Weights of a small GPT-style language model, trained from scratch on English Wikipedia.
Architecture: no position embeddings, biases, ALiBi.
Training: a variant of SOAP for these matrices, 588M tokens.
Each number is 128 + 32 x the weight over its row's rms, rounded and kept within 0 to 255. Layers, rows and columns count from 0. Numbers have three digits each. The size before them is the row's rms in percent of the matrix's.

# layer 4 MLP up, 2560x320, rms 0.159, rows 1034-1121, columns 0-159
104:106138083182140146147106178110112064079165134084106137089164135093150140071071124155069116138106146120169102073096144165153106159111138101146091172132153133115151120126088156130080134134162168129093147173163127146131112142139122127118181135069101081089143149174155170116094155133122126122166139124123170144126200160111145144173137148139124141147132138127157100124101116096070093138104100171071091154094145099116110127185212120159111145155121097086170125123160176152166126156113154
095:115115056122122124150207165171144148129104120130132122135176092118156174109172171156156108119119132143139119162151138168170118162141169160110142126157126188111137165153159118161084135146155122105132193085129133089163128093189170131066190117112179136083083093120153153162149094121126087138143115144117156097104156073127138123192088156157151167131150150122172065108140042135092113052141144175136143092154162089103100116110060121128139141138151119105125138124084102151139130104103119
107:124089145145137112159160161147120127139109144119164062162086139149144147122119145100184190104054112130075135124103108123096060140161119136060142053143154238129136157115099072092095163126117104120156091147152130152161114125086101116093124136115140134100089056129155121093087067127133073188111166121122166097187077191120106144107163129132166141130130134141113141098157115088183111118112188123176127133126096184136079087178131161197142127129136100109100092130048158208117166146056111
098:107176076116175117165200126096151112173162159132107116130102100104141098090156140114154142142085184119137182137114141152149152151142146065122134176155191104100147164128196093101149143107075132053169101121145138115165116140111164147100185106153116093115121171147130170130130126090088123142155155133140109132113095131099101059176158152145145110141171149145202160128115114121117127153229126151118152135144137138130094135098081090105116104085122076108122121117125044124177108087060106
104:149114130137175078164130066154130094110121105151114134115150107139128165132114122134092114148116106103142118159069104222134165160164162104088116118106180138141134125105104123147142103087155162136116107121153109113094117149106109148146157091109137136083151115175067108085110107071132095139123142146162117125092137135161082165088142147092110121146150105165110069152101113151140138108109133175197107165108209141065116100148188189100124121161143116072218143105091076085135095096116121
103:134116032102110111123195150204162098071123124078142095057152087116174143139142128175171135099120163178120129134094160132151101131076142106131153163122122165168147096123172147196153151034072069058160150115121103151103084100152082078129113126133099171117091137145088116093174115158149186121119148161143114119141079091058162069095091126133102109114149117114114065101038119157141134176142124100118120155142139104143089085084106173121145194145168144103148109181159138131141164136100142
106:112150129097175149113137120117113195130118117132125188133089111121164062156150141109127164115142110112143102154089092108145158152190142125080120091110063119068196150163102134154087103144145133183098091102101107143108065113202081123141138117141127147137168104132107077067142151072191133141147163147110174067143119176129076077154062128132196168187130173051104150134173105120178130097106145181185078081106107138108079161113069077140098147117086095115165112093137174101206103149155092
103:100108112161118118123151148182030111138156071163194119103115159130133157144096115112135042127161096153145183085097141090087089065111134118153130142109158151190165147126095156100100100096145143109156097128118187098117139172165103131187137147126150088152142170074147146172154108143153176161112159159156123169142140109119117147118186154114135110159105117107099185072039168115087114136147124139191107103102148098074189202110173085185133140093134175158059167122124100097099152107138182
098:142211143109138162125122170137138161119159158120096067161082142193178147142079163119176149110157077115132130145104176103099093177110115126136126085131115141154145153092101118150158148084162156109109092152077175158138111141133146113111121094148181157116139070172139132108106110052119041077121093168122123082152139140138157152069123137144120095134136135140149176138160095113154146118135105143088115116150110054175094120100053078112120073084137150129085160107110049112111142094125149
094:131168130122087118187099140182149161162134147150098147141084100090120081106147143145100125182125177117177101088070105150086047130136141100153144166146123151149134106131132081136115184182164080134107068100112152174175068091161099094117103158142159124129158129084137113095119082120146101126081093177175120135114114113126173100125106151127172148062212121155117106158106155071187153097116132181137109120100140122109158138098130069125033149141121078059149070125148145125139152192099187
111:112124167192161135106201147135163108180089155174168100144125107088134114109118106125103178173098149201144109150098065130158064154086154121127144126171149104060110147138067163086178149165061140179148056163127082131148118171105219051099104054103221119126138163140149124124101126115133114157132128174096111131168118141121094194166162134161134103159086110168138100111125100187102112155178135126166144136116120104072162118147096100121151135055143109089118189126104190160089191112121121
100:207119136124116152166091124158174126108132136121106150119108109134113147144156123150128135129059087094164147142141179095114135082087103124107144098104102144144108159108151158134113177118210159036141167169076163147187159158130125086105138156173180154086084092113133119128134110104126131108097133132148114118069099125104097141105096183121089134128098173084110164136157097095121196086091117119157142139108114136162109084117134083074153146099136103134140174098086109099119131109065132
101:109150147156170105099100089074161105159122157129157062080154105134112121139145200103134160124101096132094156156126105104166134119105065143133095127145117118126133111137142109114133163118126113131162059145110150157165139183159114187140140134132119126139171146102142103073087145164117118222141083133078134100169173060122181062104129166206226137123103152098169128136151170125148101151168148138127096178127149131148101115140143122151189079136107093082102091102162123131138122053113118
105:135144196123175098127061132114112131104143139089147097141113099109167104123148128125204137094123162120166146098111103142071164149201189152150116149139133122189115120137134122132143191158130083143128162161103122103127134151042041172131177102103082078050057109122104140127124157136146153225080133140118124157154133158146120107068088153146141135122060126133132165147127114167170142111104199110187149128137101147131080190107109121109108067149151119165152185121155159101147100117081122
103:101147069091137103158175091192134102132153141115121110078118087131157145164110147103134113133152108069079152107133096177167033056112092142055122115145154162149150118151099173150116138124132072147132108127250176126094153121127141166133119110152102107152137154139181126134104137126160180178160066138189159118145163156148158166167073152150106148098095084087110209129131174081217110098155134182101098066139132127118109087104137182128154135128086195096136066120042137100143124147167089
097:102117085117164165093131141134144145165105129149160133097127118120178138162099118158131110146131124142152171084085152158132173127111164137189157181148145156204162141156088162064135173154104148106132142126111130087099093204144134114144132063112132092126146164050082127117176181134096110115096134089087155090071164118159126071107129102108100122086143150183139119161093107145080081138142094111135113109152185185075160120108135112133115130164130108173078137104071150176157105133122111
105:155125102149171084104122121102149099113110168146042098109119124157119115103128229083141180075154097121125178093170108150133156144119134108121145140146076079134097149102149175163126100109171124097093099100103100138144109117147140093170167172121164133126100082110068151064171096110096130157061118097100136116158141122074145130087140157138184088147108124155141100071160110068086070081177129108046116144064150101111160108116118121148139139136198180071127160176092090154109143151038167
094:124121131146117124134099101083159156116164192157186079139126140144162158117082163128200104141115130122112135148160103098077142112089122071120059084121134115202173036078134100120133137152160115135152143064127154133104192126111161112101101201184104086139122096125165069150158139144104128079120132096093125158132153133105154165166122180113112137083130132140174154097098123089163126053134161117104095187137120114121140137117095162169139102100095155080149137124211142123125142099136164
093:122111118119113058106172130182154098114149105131093123078124106108105116116129075160074115105170174093135130136159155120085100176155133120124072083110058119118083121133084047199145179147082132121126157139114160144123104140163108156110154104108117098083140139111158168133181104107114151072149141161138108163184140175123113099202144130120131155125136125058112091183136207154121114101113121154136097155108131143075165113157152156148140142123143129133205122108156158119090129097088149
105:113108154125102122095109139126102121091171208086082189109113118175079146156104101131108156132135055070087116156129075147109061146143086127132143094167118110141098086134125105084162170125166147082135131151107135079133110111115124123117153132125109186198116107092086147156117125097078101101147099077132157187164163159075112096160106088141119170151109100136128121160148097151086107144185110120169119118151128111135134161105092114163116100118067091140123174093127155155162166148079112
100:142151129137091171148108159101170151080144117111188138068134167139069126115103129104145117127132116181120192176143157125155103151136148119157088091044144198127145110069142111125096167111179134167071092088088145111125055105101120135116125188090151169134117124136177187141131104104091102123146183109096096169102105141143149166165128179127139127095119154073122169200104118156175133180102064128124147095095155143160127106159116131132143156082131132128156136160126150139145124113039116
105:134118106155104129146169156136104184091158177192103152143092118105148092145154136126131153119150203155129058168141134202100159103135138162116170133093153216128136080099082138149116127056157139140141117103129118117097077080046104147151096094162109097176160178056129162145165162123156124128113146137155048158133136134145130158164149051078157120113109090129108112098159146057109093126094115159124138161155125186157167110140129142110174110157179103161189144129154076161075150119094155
096:140124155100104178134133098020130154106073107105154084141125140124108142120019144098199118106140164126159137088111127098117144188105141111120186088135144116160095133113081177098100127076093133138097149117094114091150111160112144143149146143184148156059125153108117133110152104145140116152093175105171125103164138143043176063139115141150124112092150144129104102149157148063170131114150110113071128083147141118139116106167147191092110085187099135114150104121117120146177106154120149
099:127167152131084167163131072181080128104107105148171160154098058106183100092189177069135152069126111176157098108128093090092145142139105143117173113151215132138123130164177164100155092116096139160122045090037111146182142085157127071230115142165125139107127132182135073070154138140154153168150156084137127109144129131107155179154175079162138067079111106089080150141073117157121093136112099085152124146135096149195206122070111130135127108129146100149143119123152165116091115148088100
095:071152124122079132176159168151121169161130078123149088166139109116104131101115119117150117125081114119136159083137121167138120172108128171136129133123121089069092097086089104115149132123129167121061214111154185108155102118158188127161120142137116134116103126104174145074128094105084133139150186105154178143166122092084089128050147092133089104112105115079086132116093106078091129146093087153127130144189144162103169200104106104207169119101209135138132155103095111126109100120141181
105:157156112126121151070079092101080114102157136146120158140119174089132133176106157118123102141069079136165076097114102171110086147126202141098112090167124123110155199144133110141132148108130155108183185115086145199119079104144148145086097131192155106188116161127120141143101139129108128123118068152090119161180150116199061156155121117129126159147134094142076143081127110151101133134184149164183113166158090096141126119157107094095118159108077168171145117086141112160125157126088096
090:134137135092173112103144075135123079131155122157097125118110152135131111138138130117151103141089137126151100148124167157082082184089136123091205117182077146128087147098095138139151146160122087105073099132148142065114129184149147143186139141117120181103049135152127195138123144079089163103123129191120114125054108151138091168075157108104083152150123129077154089161126101109100142130038162089173109139114099093166137088139111138171147110149157093141119187135168164174178122079083117
111:087132110088145140068150130149179151135174059027139210086105123176112124134175166145126097123115143161153111096138112184107122090095131122142036072180141083111108079102152120115118112103116084090094176172119137153123140155146100093114142144132184088115136108154097181152136143162122171133158115136198061126108128218119107123120175089131126103114129176139128197128156141157138156105086137140141123134131111153174169204114150133115156172128126126128138131171168157147155135154185190
099:098166074117086102154197093139147148146161101092162111119173100170151136146091148031124171114171140131138123124068199059115137180154080145148110137200142083142122111117146143119143079170124134152102113107075160162151122186108125127132155110099146101128067062074111071129108158109104108151177103097095080160148115091058074168118152083122162125128142185100174099131135125120144094109182071142085166204103119161164085119171153137140127132115150118115216155121127107092165130159101182
107:084127142113157049142135130147117120075104135146143126118183156156195172123088184107096119163124123123118114125138105120186158094150071075069166098178108114129067106095093141127146096129129133117117150121156102043173145105161139119127089134146082149128150114103105169139232152124109139121109149085121185141134093089168141168049168153163142121141141132153101087138103132144135124131144125085144140168100045095084051158103121197123104197136181132112135133135110097179123127124166147
095:112120105198124073075175093124103124115155130116110136076093131082192122119108133157156196114103129156136124171120139191124206069108129066178085137172158144095115088077177107129087150088170156073130162137141156157159157166179096192146141145151117136089201149117102173191085105122114109151134093168138133142083158109160092120094098141101115141125136068107125131135096143158096163187154110194103104147132157133175081057123078075089121139148115114145172119142166111050145129051126144
100:098092190169097134143149078129066100099118112108113065129159117075134155100117136122105120137130112170102085132057110138159143100095170124111139093090166042097149123107108158085134113104197147055152170144156105095102116209112150103146148181074102134143092156088062142102125139083089117171151144136118110147100131046065154140064100134145150137101106116126128103087099171139121154137136187108142130159085181140124107101143109115167090124118150133133134109153177134159133120180160117
090:126102135113141165134170130127144211187185062115118132080141110125112142237132103036139175075161153153077098132104109158167134171127139186156157092106083109079178068121072171126166161117107099141099112076146119151071144153130122150126157112185163157157105061132119128167125132081102127189136122098136076176083130135138121221131120151113149145140085154167098103079090122172162091115174106115210138082124101062090103102110126089067079144145147111099119073144096111218114159152149052
097:080178106120122132104125205129101172130122128103163136135129098125093128186148161155158090095119202163112139176081135192087157168175143137106108101147054121150109212078133074211129236138106124110055049088111192151115154126103152189122131132104105133138107101108115198127139119148071079154163030150127164089177093127149142128109193131187128145179106136166084150161156131114150149147165122108133139180158084141158169158133104173168130107114100112133107118107114156145132104108122109
101:151136113149139143103077155145205151161113136192149147129144162127149093137125182186132113146088084109062173124205157077117141133090160153094135101095094179062091119104126139162119175084139105122114207137081144063113151142170177088165088111090125088126174103173185170126177095095121120139105116120093204150117100125144092103053140113122152089160116085146125118077112129084128121125118113101135127062109129119107112178118093119150102151082067102103153148122179131130136215135082125
105:129154152142143099171133198125119119138122113104125149153125211105125100156136177129120123112151039125090079148154123123165119142103106124089114092147205134121114123115142132066103101187141121148108128161155120077142138119125141137135104041143120143129125109125128113164104131102123177158080033160116160127110066129142141149096145092102146122085137179108123141082158083127137106121130114093141127071160144119093124078163119117115129100114158103107120081125133104100088138103082158
102:087096158079141077119141088139091161108219135146065125080108095119129116142110114105162202115150053172117141143105161099131128095172150190145176108200145157155155118113122128111139164119174139099173154111122092095098096133150150063123098189093128152115174110122145127125131164120172141103141112102160155144125131189162145113068105074060092131178162168156126128104160141157120090059035075143111123113131134114195195117109138087155098139123116114146127148116105083124130148065151093
094:107141074091152200067100095179153165113149151120102159112123058104103153152121162140151104170126165137136072096103097198118151215125174166134146126075162113117119101148174162148126138094177121206102146124140096113133158119079105115160143202139137094144148097128125154151125102123154109125171161125108151151114081115123080154155106079130192153052155054176131104130116118195100147146145145188159086146099137198127132133140100145121135098144101082095150187159094108068119086106158178
100:132099121138123183096148123144155099116130073112075090084138098100082136125207102143130126141151117104144205100153190114143111077150146162110086110126120154045130181119061128156166149179159142170079131042128066089122115143098108082146132164089147073075175102128125121107139089129127069115086082144108101115118151136123170059130102121171128113129131130106104147101096134120168158124035068177111153125125147144103129146198119124129091173124135125129130184097113175137145147113110134
103:162119115150139122093144163125135134146132185153136141130124099167094120186056144121122089146142156155140124134124138205119129095134130180193173171058116146143121076152114121158094102092160148168168157149127131157141150133131101117079129167162152153130070156103130157224109099139118139151124132146173114165144145113127113077164151091074183103118158095087115147103160207144125127095145133099057158142165018134098166168196155099108123192173191126151123150053112152134147166110148125
097:138192129165148160128098222108147205119120100080119102130123072153129129132082182108128190169109146120133144086077165142153154114125080089158163123115133121125145139138122142058120176161153093137118144085083159128119113145141162102138121145171112090060133119147129120079062166137111066122128091148062091152084129124163107138133142094067165111069140187121160132172139090096112109145164121087115169075068134093121098076121136106148165103089157136165172144163121089122125137125163157
101:168109123101144144162096171150127068149128170102149170107146154115106130142144142097170205094128064166073120125126135147180056100170143125186077110093110087161174140116143174187183152178132088143165150094141206093095094109134126110097169163154151125179145156089161098111161092108121088131122114116173158144156108111154150191101104123182156140117131145160185101078121116109091151113105122162122096126146091131086085106139147124036047035142187177109096149132080164085115130102178109
101:176142108116144094153062138146082115127104100064161176141174152091104114151098162163103140151157129145131105122087111131075188098071158189092077127101132172113041147105138183132144124135130096144173136077055135190077183101088115075118133167145078103102105117123104086179136191082084153161101077105128107172136140126093186104158141192131150149207193149140111130188146158129163135171170083163178097163117085111179157149159076125134082128122161133034095129144088143157128158167146096
103:182165121099128105166084104166130125129114096109120133105129136096177124103194123084151127135100155128096116090074165098091165151189104145138193205091169135099153135100141022135129159088227129113197177136131119126147144162121120074149112091151116145114103159111080131107121161146137171121126132197122152093177095142155148144068099155126115091181170146089125135098181091104140133103166118097088146135099063178131114133158164108106166090070114108117154153099039156092155115125138134
113:157132097143134111066178114135119141105120167147133072113141118135106110181134142161133166116175227121133127101094124104087110164146140187075106123132153159126143154080137100180114143086129138139164100158106085164113096136103158109073129147108125107122210137180132160109158053108116100122089095134126154049132110112115110123103088146164104165140079104097191096119117146146161112088124107191157127109085050113107126115182119093106119121096166177149150158111092153083126146163148093
110:153126137137139106123135225161101066117116094080126139129113155108088140168094120130092169192139142137156112091099117127112104179116072163194096122121130186102137137150123138141116129124092088111143203076215156147104075140125172111098163137149096150113122093140136130147078174109138163134078071080107136128150172091135150079154142152134144146122096193119116038186138064113104153152097116175137131127108094113080083132135090135144125120100142156107115101167117096126133056175123034
101:159185151067148092155140129173163140130033077090075127061138164176078104081109099151127133123096149100130181128149130144102120148183076131113139072149093182163085140103078125101122073089191130047123104126097141097087100130080206121170077157114074094107169142103110167180114122111206126146119144163162113091104114106101141167122134146135099105085134125147145119085194103128140164166122165146125055148134220135128122139152123129132104120100100161133127127153093177125149114078231140
088:122140087146144128110178131147129127083047142113157180079124125133146171109103153108153098102087178083136132102177152107155115194163092126105087140105117181055183163167132146155102143108141195087155138066139105122158135040140138144146127113156072114078171091131166157091153118137136096173114128124198143119089161145074109120134112070128104136109137112125128144143132154142095115153149141113087148137136125093103140096170122145184121138100118152173098091153135172137134115195119120
097:134111111145126169131126090085126101124107120145093120098112144153155148131112128163169144097139120125144100151144132132142052081141096204152170103139067100107141146098122189095125162135130160148087150102084098086130166163135121119107099099142159083079179158139134129111097072123140188146146156151202148088114136134161162112063113119102155151116135159121124126147115133120138135130054148155139187157095108074168165129185079144199176196138123054120095083074084129143188142137123174
098:085148109097104148110107152215084098154117113169130128105103069125124128112126136123122038102122180163167068151193148113140114091085173128094164097184067171093127134101184153171114091075153132119152139173070143145120052078103105117146138153161154101163185147191165115146126162102140092076151123074173135161112116067144125158108109152107146137148111112126146161115093148071144095089160177133137166189136106147146160070163081175126134110123140147165116149163110112118151096133085125
109:129129078206156099149175102130096151108095146163102119129120154103151101126132180126128191162128162089176171156071093123092139031055094149159139113179206110135128125120178149117182185128184157109071087157109130113105165159069143136136140124104144151132157106156050088193111089155068147123131170136138058116116127077108146164094173136177150088125112153156047125146108148131129122103130137100113127123152237035122104099124100094209088128113106120128204128151092139126132121098140131
105:106139134139061107134142150083151169127172148178104166148170147120147123149076096157113124116131079166173131114096127163197133114090112148128167103147150253168130100098145117079190123143108150150137131138131153099143082097128164062119173123192147182139144112133121114152152138117091002107160159141067134150095121100126152122157166069102113120109103081142097118106154165090143138136071167176123148115096109140147141084145145104095068134108143120206109137050123143123174137195112124
103:167122113097134162114151125168130093098093136104129122127132113099124093116063167104118123166139172198119147119173132121112134147147145108056156119154127119097122173112150197131141069087115190084061126101144067121149122086103128122119117144103111099160126115135109151090170104150191098139101139117161101105139142102174074140123140083122159118111126139154149168151106063101175102139134051131118161137084108080150106158160082121243142141080113109110115122123149100134150118136102157
107:120099118059185160122093134063074125091107153161111115118113110063191109097127135094157164089154157121067123099122103125142054128165082129155122109148178107114131154160223126100102184083148160089075125135124151085092122166164175154138074138111132131100109051138120133167189132132150095148109125176149204109190096137086082173147147117108136070136080118109123143109110140154127160134168140152128158082141098117166134123095091165126136092147119116129116143138117163133125159146113112
097:164162136102140149149143106132097110130099139126113122095176114083132085165138143070101134154189095074175114130073159119056103172136083111140133145160120089137152132179104158131094129115122138100091141108131149103081159140173139183192132205137148119136098156079095151148133131146099174091172174137115182127021151114147096085152144093142204147102171090128074148121226112149097101125150166140146131123122073105052093128100159138085123129077089077097138157143162108138144105152121054
094:119096110060123114137137132230104111129139140097142065140113113125111143102090098035102151153121153105088118066143116095127161133090174173125172160153117109096169109116119109069113132084131159135139100190068096116143108132074115116134108147122162137109161167126189129184107126083177155094078157127194134198190153105177153156158165106110168138135111136147161087159049067041081164124116150163126092090088112081067151149127160144146123118071087182130174103090164112142104142160109098
097:143172107137083130085132135136159112206171135108121066122174052118120169163136128143100118118149118101072123099102117107136118083190131153125140105121061168141109152168138120114121055091089157221124145110066149110155142121078110106132117134136104121108149156111157133145139125075199113141165104133137090154183162098175135128084113115168131153068159115080099186134138139139097114120203106156185116149071144125093125106139129118128098106191157136118066172094163169143105124088063176
103:189130117095158127108050164104123096155110112178116130130112080092127126116105114151137145163125129138105149097109125147121136109141143176110137157144135123099142168125152141138126053089057149105115143133187137160117138071174148137126127131119158128136146117137158117106100172146157128218124191076155155130194151128103153160091138106109164102132113144118069136136081133115137118144109121105079127139112136078121177116044110133110066129111138100157163076145113160112157132145133117
087:119074108142160110184101121119128073187094125172113124149179144072100136127097074189127143130133149140143132139133096142134129147158159153137093122123131091124110110182165116138143104141162171124123147192140112126170111069132160103132099072131132136083104148177120130089066160118102130117135075093183178114088086147111145153080106121110124195155152112216121168191114092062075133166126170068137146154157149125134147201094075089089120102132132140132138172173126178152157133091130098
093:116159147148145175068104150109115170163126131171167158141183136118172174145115082123177111122077099098167067117094165115101103128093123046123114148149149145144137082123149178132162206144117167117151127146170131126151097105130051093090146132124119134092107079096168109091145158123146143075152143156127123133094152109149123138103113139069181093122152090105169093105175104159108115112102125109086073129104126131165100127129192126125124107131121174099198149206113119130140138094187176
090:057091078150160124113118055106127143082081134156097123118135134092104114150166128187134167115166181102133136121119134157183122138122154131141114108108146106181122097159113121170136118157077178200134099107099113139118116102127105140135088142164211158117119134139174114123124077045175129100102137095146139109146188104105121119054172101164144188165117095112090048127088141114104121122203133181117146084107094130116124132163112131190126115113067153215113159118096137118125179124199091
102:137109124180163164113125153151123155123168157115178082125112156178139058139115088138103144140110142143156125116111036169116086173118145142144109152125112161150128176144129104081105131152179137159119189115063093180157158134154128070127140096151102130185126109145180107168119120126103194098096121114117171194111139149148120157137134081164096123157136124150161152143117151136180141125137171116120129151145092069106168136120209092176075165118138163160125179098129152159169124087154132
096:118128155094156167145130159106165102165086086097097145083136116140130089151099155119183188122052173138085173147131136186106132121119108126138139079165195165135126123142124116107165103123070141082125128073128115143142153125137153182101147133154176100126202128149090089124164148123139110151092091144144100171095149121143109128109101131182094150143141123139109188198158087095155126165119112087117066149158093169130120111183146161176143141119144168124149164045077139114153084126128188
105:128093148083125142123114137132101133102131069089213118180188133129127092147115211145149094139161054130093110114107123218181128127146161130122121131150091144204164077103172213133156160131140100109231192147129157142140152137125148149127130151124157153124118212141131143132150182106128106161101132162125111095124121143106097186069139147168076139085145139081131144181085174105107154097135104143076106157085140162089117089074116162114114139127107147087147174122105077105206193137155135
096:065137162126093156142106125082158149131123070080083115133168108144087142132215169164132137116109100067079101141109136098108159088067103136084168062177091149108111127111129106100116104115130102138084170175125080109104087137127160157149116148138173119119108147136176089130140094152101164085105150194113115166071090092115101147100139206122146130143123174137167121114124106127096174158193070123121117109140139095093179128166103112105214189159171115172111169156177146103187090143132136
102:098129092098100137133127136195113156111126149115162137120208125130082048129142138151136119141160108186064160159170156163122097125087121071089140212114132165112131095125081130117150115068102176082150139161129090136132125151206208177107097141106122073116108029134098105162110159037107140113109112157128161141118151132102093181141155116166147070146080148062116155147079091126140083122068156120148146140052098145130123196142106102126121109076140109132160092147100127134122145160140076
103:087156079058124151126106088167164113124092171122107072172107101189080077103073144194077116178172180104118134142135154118146136108117116115145094165164113061101124147130135069166137123112139134151174133108152084180120102118154102143079162141152183124156126146135142122053125105079080110148143139110202116094143075102117113144126115092177143134151174103124145101176120129146166127113102136082174174107110137070126129173159134125115162130106050198120101122148081133135162129076118114
102:122179090180101114160080189142159111191107150089078126140144083087179169119128133121115104099165163118161142182171108210139130092110129160107098079108177175195098094104160117116109166172148149056127166148137058175105131113093152148130107123126140066115137100152150136188125139121131119152153107112146139093114178114161127097164154189115191104149127164151110134134153120055182145115117153133071105077127193123129133153131130109126055089132111101147085145101142175115148130112145137
106:118100127156106135166087182210180180159102110123117109098161077141127117136117112167061138101131119190124110163088128088131122102099132127151092051092134107129118174072178137094132118105101154089175152145135147123119126097100175134132099117161136115088186166163183132166122140113156109190108134113150170081076192132093103139047169119106135163088084110143134103219113092118145105203093127106070100110130061165150167145131154170098113158114154152113127124163098154126142136133113103
101:084126173148115123155141133103125160134115110148102107107130116111124126163153175130096115138107131170135102146147129138162092100153136148097157125192121132087123182133127151083119152108123114114147090162087182139148172142142162132122152116188156104144148130077182160114089117146093128155101125096108110138097121112125144127154128148055183138189108179098095134150120103179148176137091117154211121122149127154143074106123100213123197153120122058123093118165144039120174133169190144
077:129175171172123131096114144105096173085157139118151110151105124164122128072138137154093098126155061098125143084105154116126109165122150156122073101127084092087148100102115142135117112103195116172152140114178146099194126139176118123070171149081147104175146162096142140132125122130161095102114133155131133141157104077096109073133143140150083121091124117135109116110152161047107121161187055078090068124166055140078119150062109096171107102060155156120175117113123091134109136148151132
101:091103121122183134099111114095180155067027150136103092103110101126136117081129128167170215121093142115184102134069085171128123123126163135096132070116182129204108135099050160076107181138148116153130165148127123178150114133100142137134086134042190144123162085125134148139111132084144073138193128137078108125145124155128117193182127168116195084096140062123139088157135150142116133133125167174133094136077160147164128145182074093114152102174148129162095159113106090171114154147129122
097:158127132209106128104192110191129090090092112112117134150131121169108147192126082180132156192181142167127152117134144101112126113136136143097148143050140112119086102128132133106055143090122100153164176093193094119110170220089114106152090106179132220103145091135192105137151139171104106145128111127142144197082150133141157125122121136124108149130130153117111146164122164077148136107127103102137125190070136178073161142133100111146102127135140119102155193159108173146122127110132064
093:105166101128053121089150148159124156155071116120185131118099178085100105131097109100126092093140154163144171135110117140143148086097121167102113141085099146141151138131137116109154139140115063133163142148152139167089139124064109087119116130142060135174109150147082109142138106157207093130183211038105121150146142052150162140124152132124104140162175132116083188163167158157178118129166132159133173177084090097125140080060135089102105162181129106203186121168126110169168191132104160
098:096153072154082181151109155149162158166148152117140137134170114117147136127158137110156168140115126150164139133121124225125100055122135168106135150143120123136128083150178107109102143148050140092081141132108135160101050137091098109080117164205111106101068132041146162128117178195120158125120106181111102135215129116087151083126119152128111083110132107114116098167049100162132123073140135145117182153138191060133073112100114101166117123068106139088132155152082118090188130140189175
102:164108092131073108094097067180160183092123140068151129132120174137125078166073102093130127110151102212138168066112132196116094138109106093140126106072075110128166131132078150183052170166087112116092102117127130113155159114088098152153142136127136162124137159135079118161119107114103142158154144144157128154130188142127143142147129111103167082184155106098169127204136128129011140122123146126133109126129103122179109133086111033128097111145145127138206191135107165121102204127113137
105:096150144120105121151112161127137128099161137116182124078108184060143135127109150033096139145161116136122159069098161157143133118053166157093206101085139145137137102108193134186131136137178145159195141110153127110159104130130089129107093087139169144164110094076155134114116153128118189145140116150129124068167121179097125124083153118142150147132112130183149136137098124150143164115115141170077120134176194094101116105136136162129088208076118163114129114106099081157147187120167099
089:123133123144117099170112111156153116137119113079093064097184149095120086154123179118089184147137171114176121168119166153133170083153151157123111128105099164110142102076106062182183100077155164139100178178069108128141156116110138109071121124138127216185096091162139164085139134082097174110103125133127108144111106114075115106133146146179132128112110107163225119194192160163093083143115111148148167137072142149160139090164095101114146164089138128124148152101168109127146038142145160
109:059129111075155117171159055129132139192150136126130111125146142121153124138183109104126143172129170165143145138165123116177131159170142140125137084164169153120085094163147122152153122134087119136077139082113121140127154028163077078177155150080130153123117164183154175146159173120162116097129120155134132126154105111117109127156173162136102100173152158104123070105114120086129099105139108108177160138132142111029101141133119150088135083137105152083152156175160134130154107129152078
096:172103115214109160144143082164140114190121123149108091098085097100157094153161065144072154152123126085128129120146128147122085146102122075134097137110147096200107154171154097114119115127156151093133109156182170164090110184150103160068107086107093148167109085120115141170152088134138164138133149123105169152164173118097121119166065119128092080143118145072144092171132112125127093122114106185146129120110174150072132096158132108104128117090152089133094077112145134101139131082146214
102:125119143155129106144149094129125136155128103119112093128139179161150133137124151178165183107165170154134118141162138174144123138165190122108050135159124146173031134064134174104136092150171072167184087118190128120102161146135153166160074113142112174088136091106120167132109086129127144108135089115115150193178075148196090183142106121153157078113139105173143171109145122109109159144183140179116165160157098112120185081124062131206119103143119080115139110165144098113167117091132096
108:159101122139117143139153098066128136086071135111123123175143060110149144144077083045120127130075195099177119139155144107114140084133088181154068150101142127156165141136119136116154056080086167109140135060130121145079139104121112113124127108114123145143141132043132147161149123131164187177136111110126143108171100188126129104154127152150085165160066143157140125147099126115136147140119111167162139135145124085124109130125170120131121141165074077088127121149142169134117135091178153
110:109184114139099102107149138191126161156166121100116145100183129126103064140111061190175085124116111119138114152150082089188116161092174116089102162160115150145206090159146128116151153112147069171099140127088128158142121093099132111132082161143119136090093119134169142132082102073141121119147156105075154083126138203090162146134064183133219127161126108057107182084174156133148115099105198159157138128125087153071133113127058150102138173113117091105132140108123089168090089122128071
106:135099132126128124107150118098164097091156138152079104105136145109136136118144091106148087088152142144135077147139148200143155151088168124117126103088151110102117205092111192118066145031152101154150158130149115105098112114077164108135156079144145127130081159221162104188131155102131131126122112183060125104113130101145142137094158167148160198104147141122129127122125106119115139163146154096099137149144119116148167123146122099095145110097152140176040055164082065129186115075133118
091:178162117158114140145157040189167138102132080151148099176168078144070151135126114140148148140130173132163094120131128094138120108099112162091107101155126150115139083178117124128166102163133163147158148156096108177120109115088141126111137119166111128072129187207169160170143128115102129136117131134173173196127134117088127099100148166087109143096091114113105097112113144154130087111081071173121199164089136145120134113123123180206172138107102106121170119117111166093129047052124168
104:123139108137146103177132110135148143106187092134038089079058118183079155147135152145153121080136105195147060064105104166145120174125089091144166146136118090110086134062145130105140166119112179130072136093119131111160135108098111120100167189144140130092124152077119151122138145133105100156186129145086193080140134100121106123110140109144106148139154151115135119122069113108104148131129111151128149096158148096140138116038102147110114116159145090122084167157115137160131106197080159
098:116142096139152123122169170116137158111113143160189137175128114124079144170083094149147209161078142136104143123174099112110165132103149136170104138092218087111133119131126074154152140133116140138087163118179128181163183098088148150184179150158177145141118124121138158171112131126083092075123172127172075207130068121128149153153121159116137117169129185166105195107141112136151115126139119106183169138087115077076078137081103107097098105130106087099202165129093172111127134174125077
099:211155138092162164184113150097145119208112117106122173169131142133078128132095126142076155166085098126075167088168088110084145136108075124156147133194157117159136090097140141178126093118130091121136172047134132126095123114141080122139131164125216145065131122092120148144093140125138146112140149112114123188160119109131130136133126117167104089166118142154142158156106118129140090105113142137069156084097160140114099116151089105167069140075121120082153138127159104119119132183135101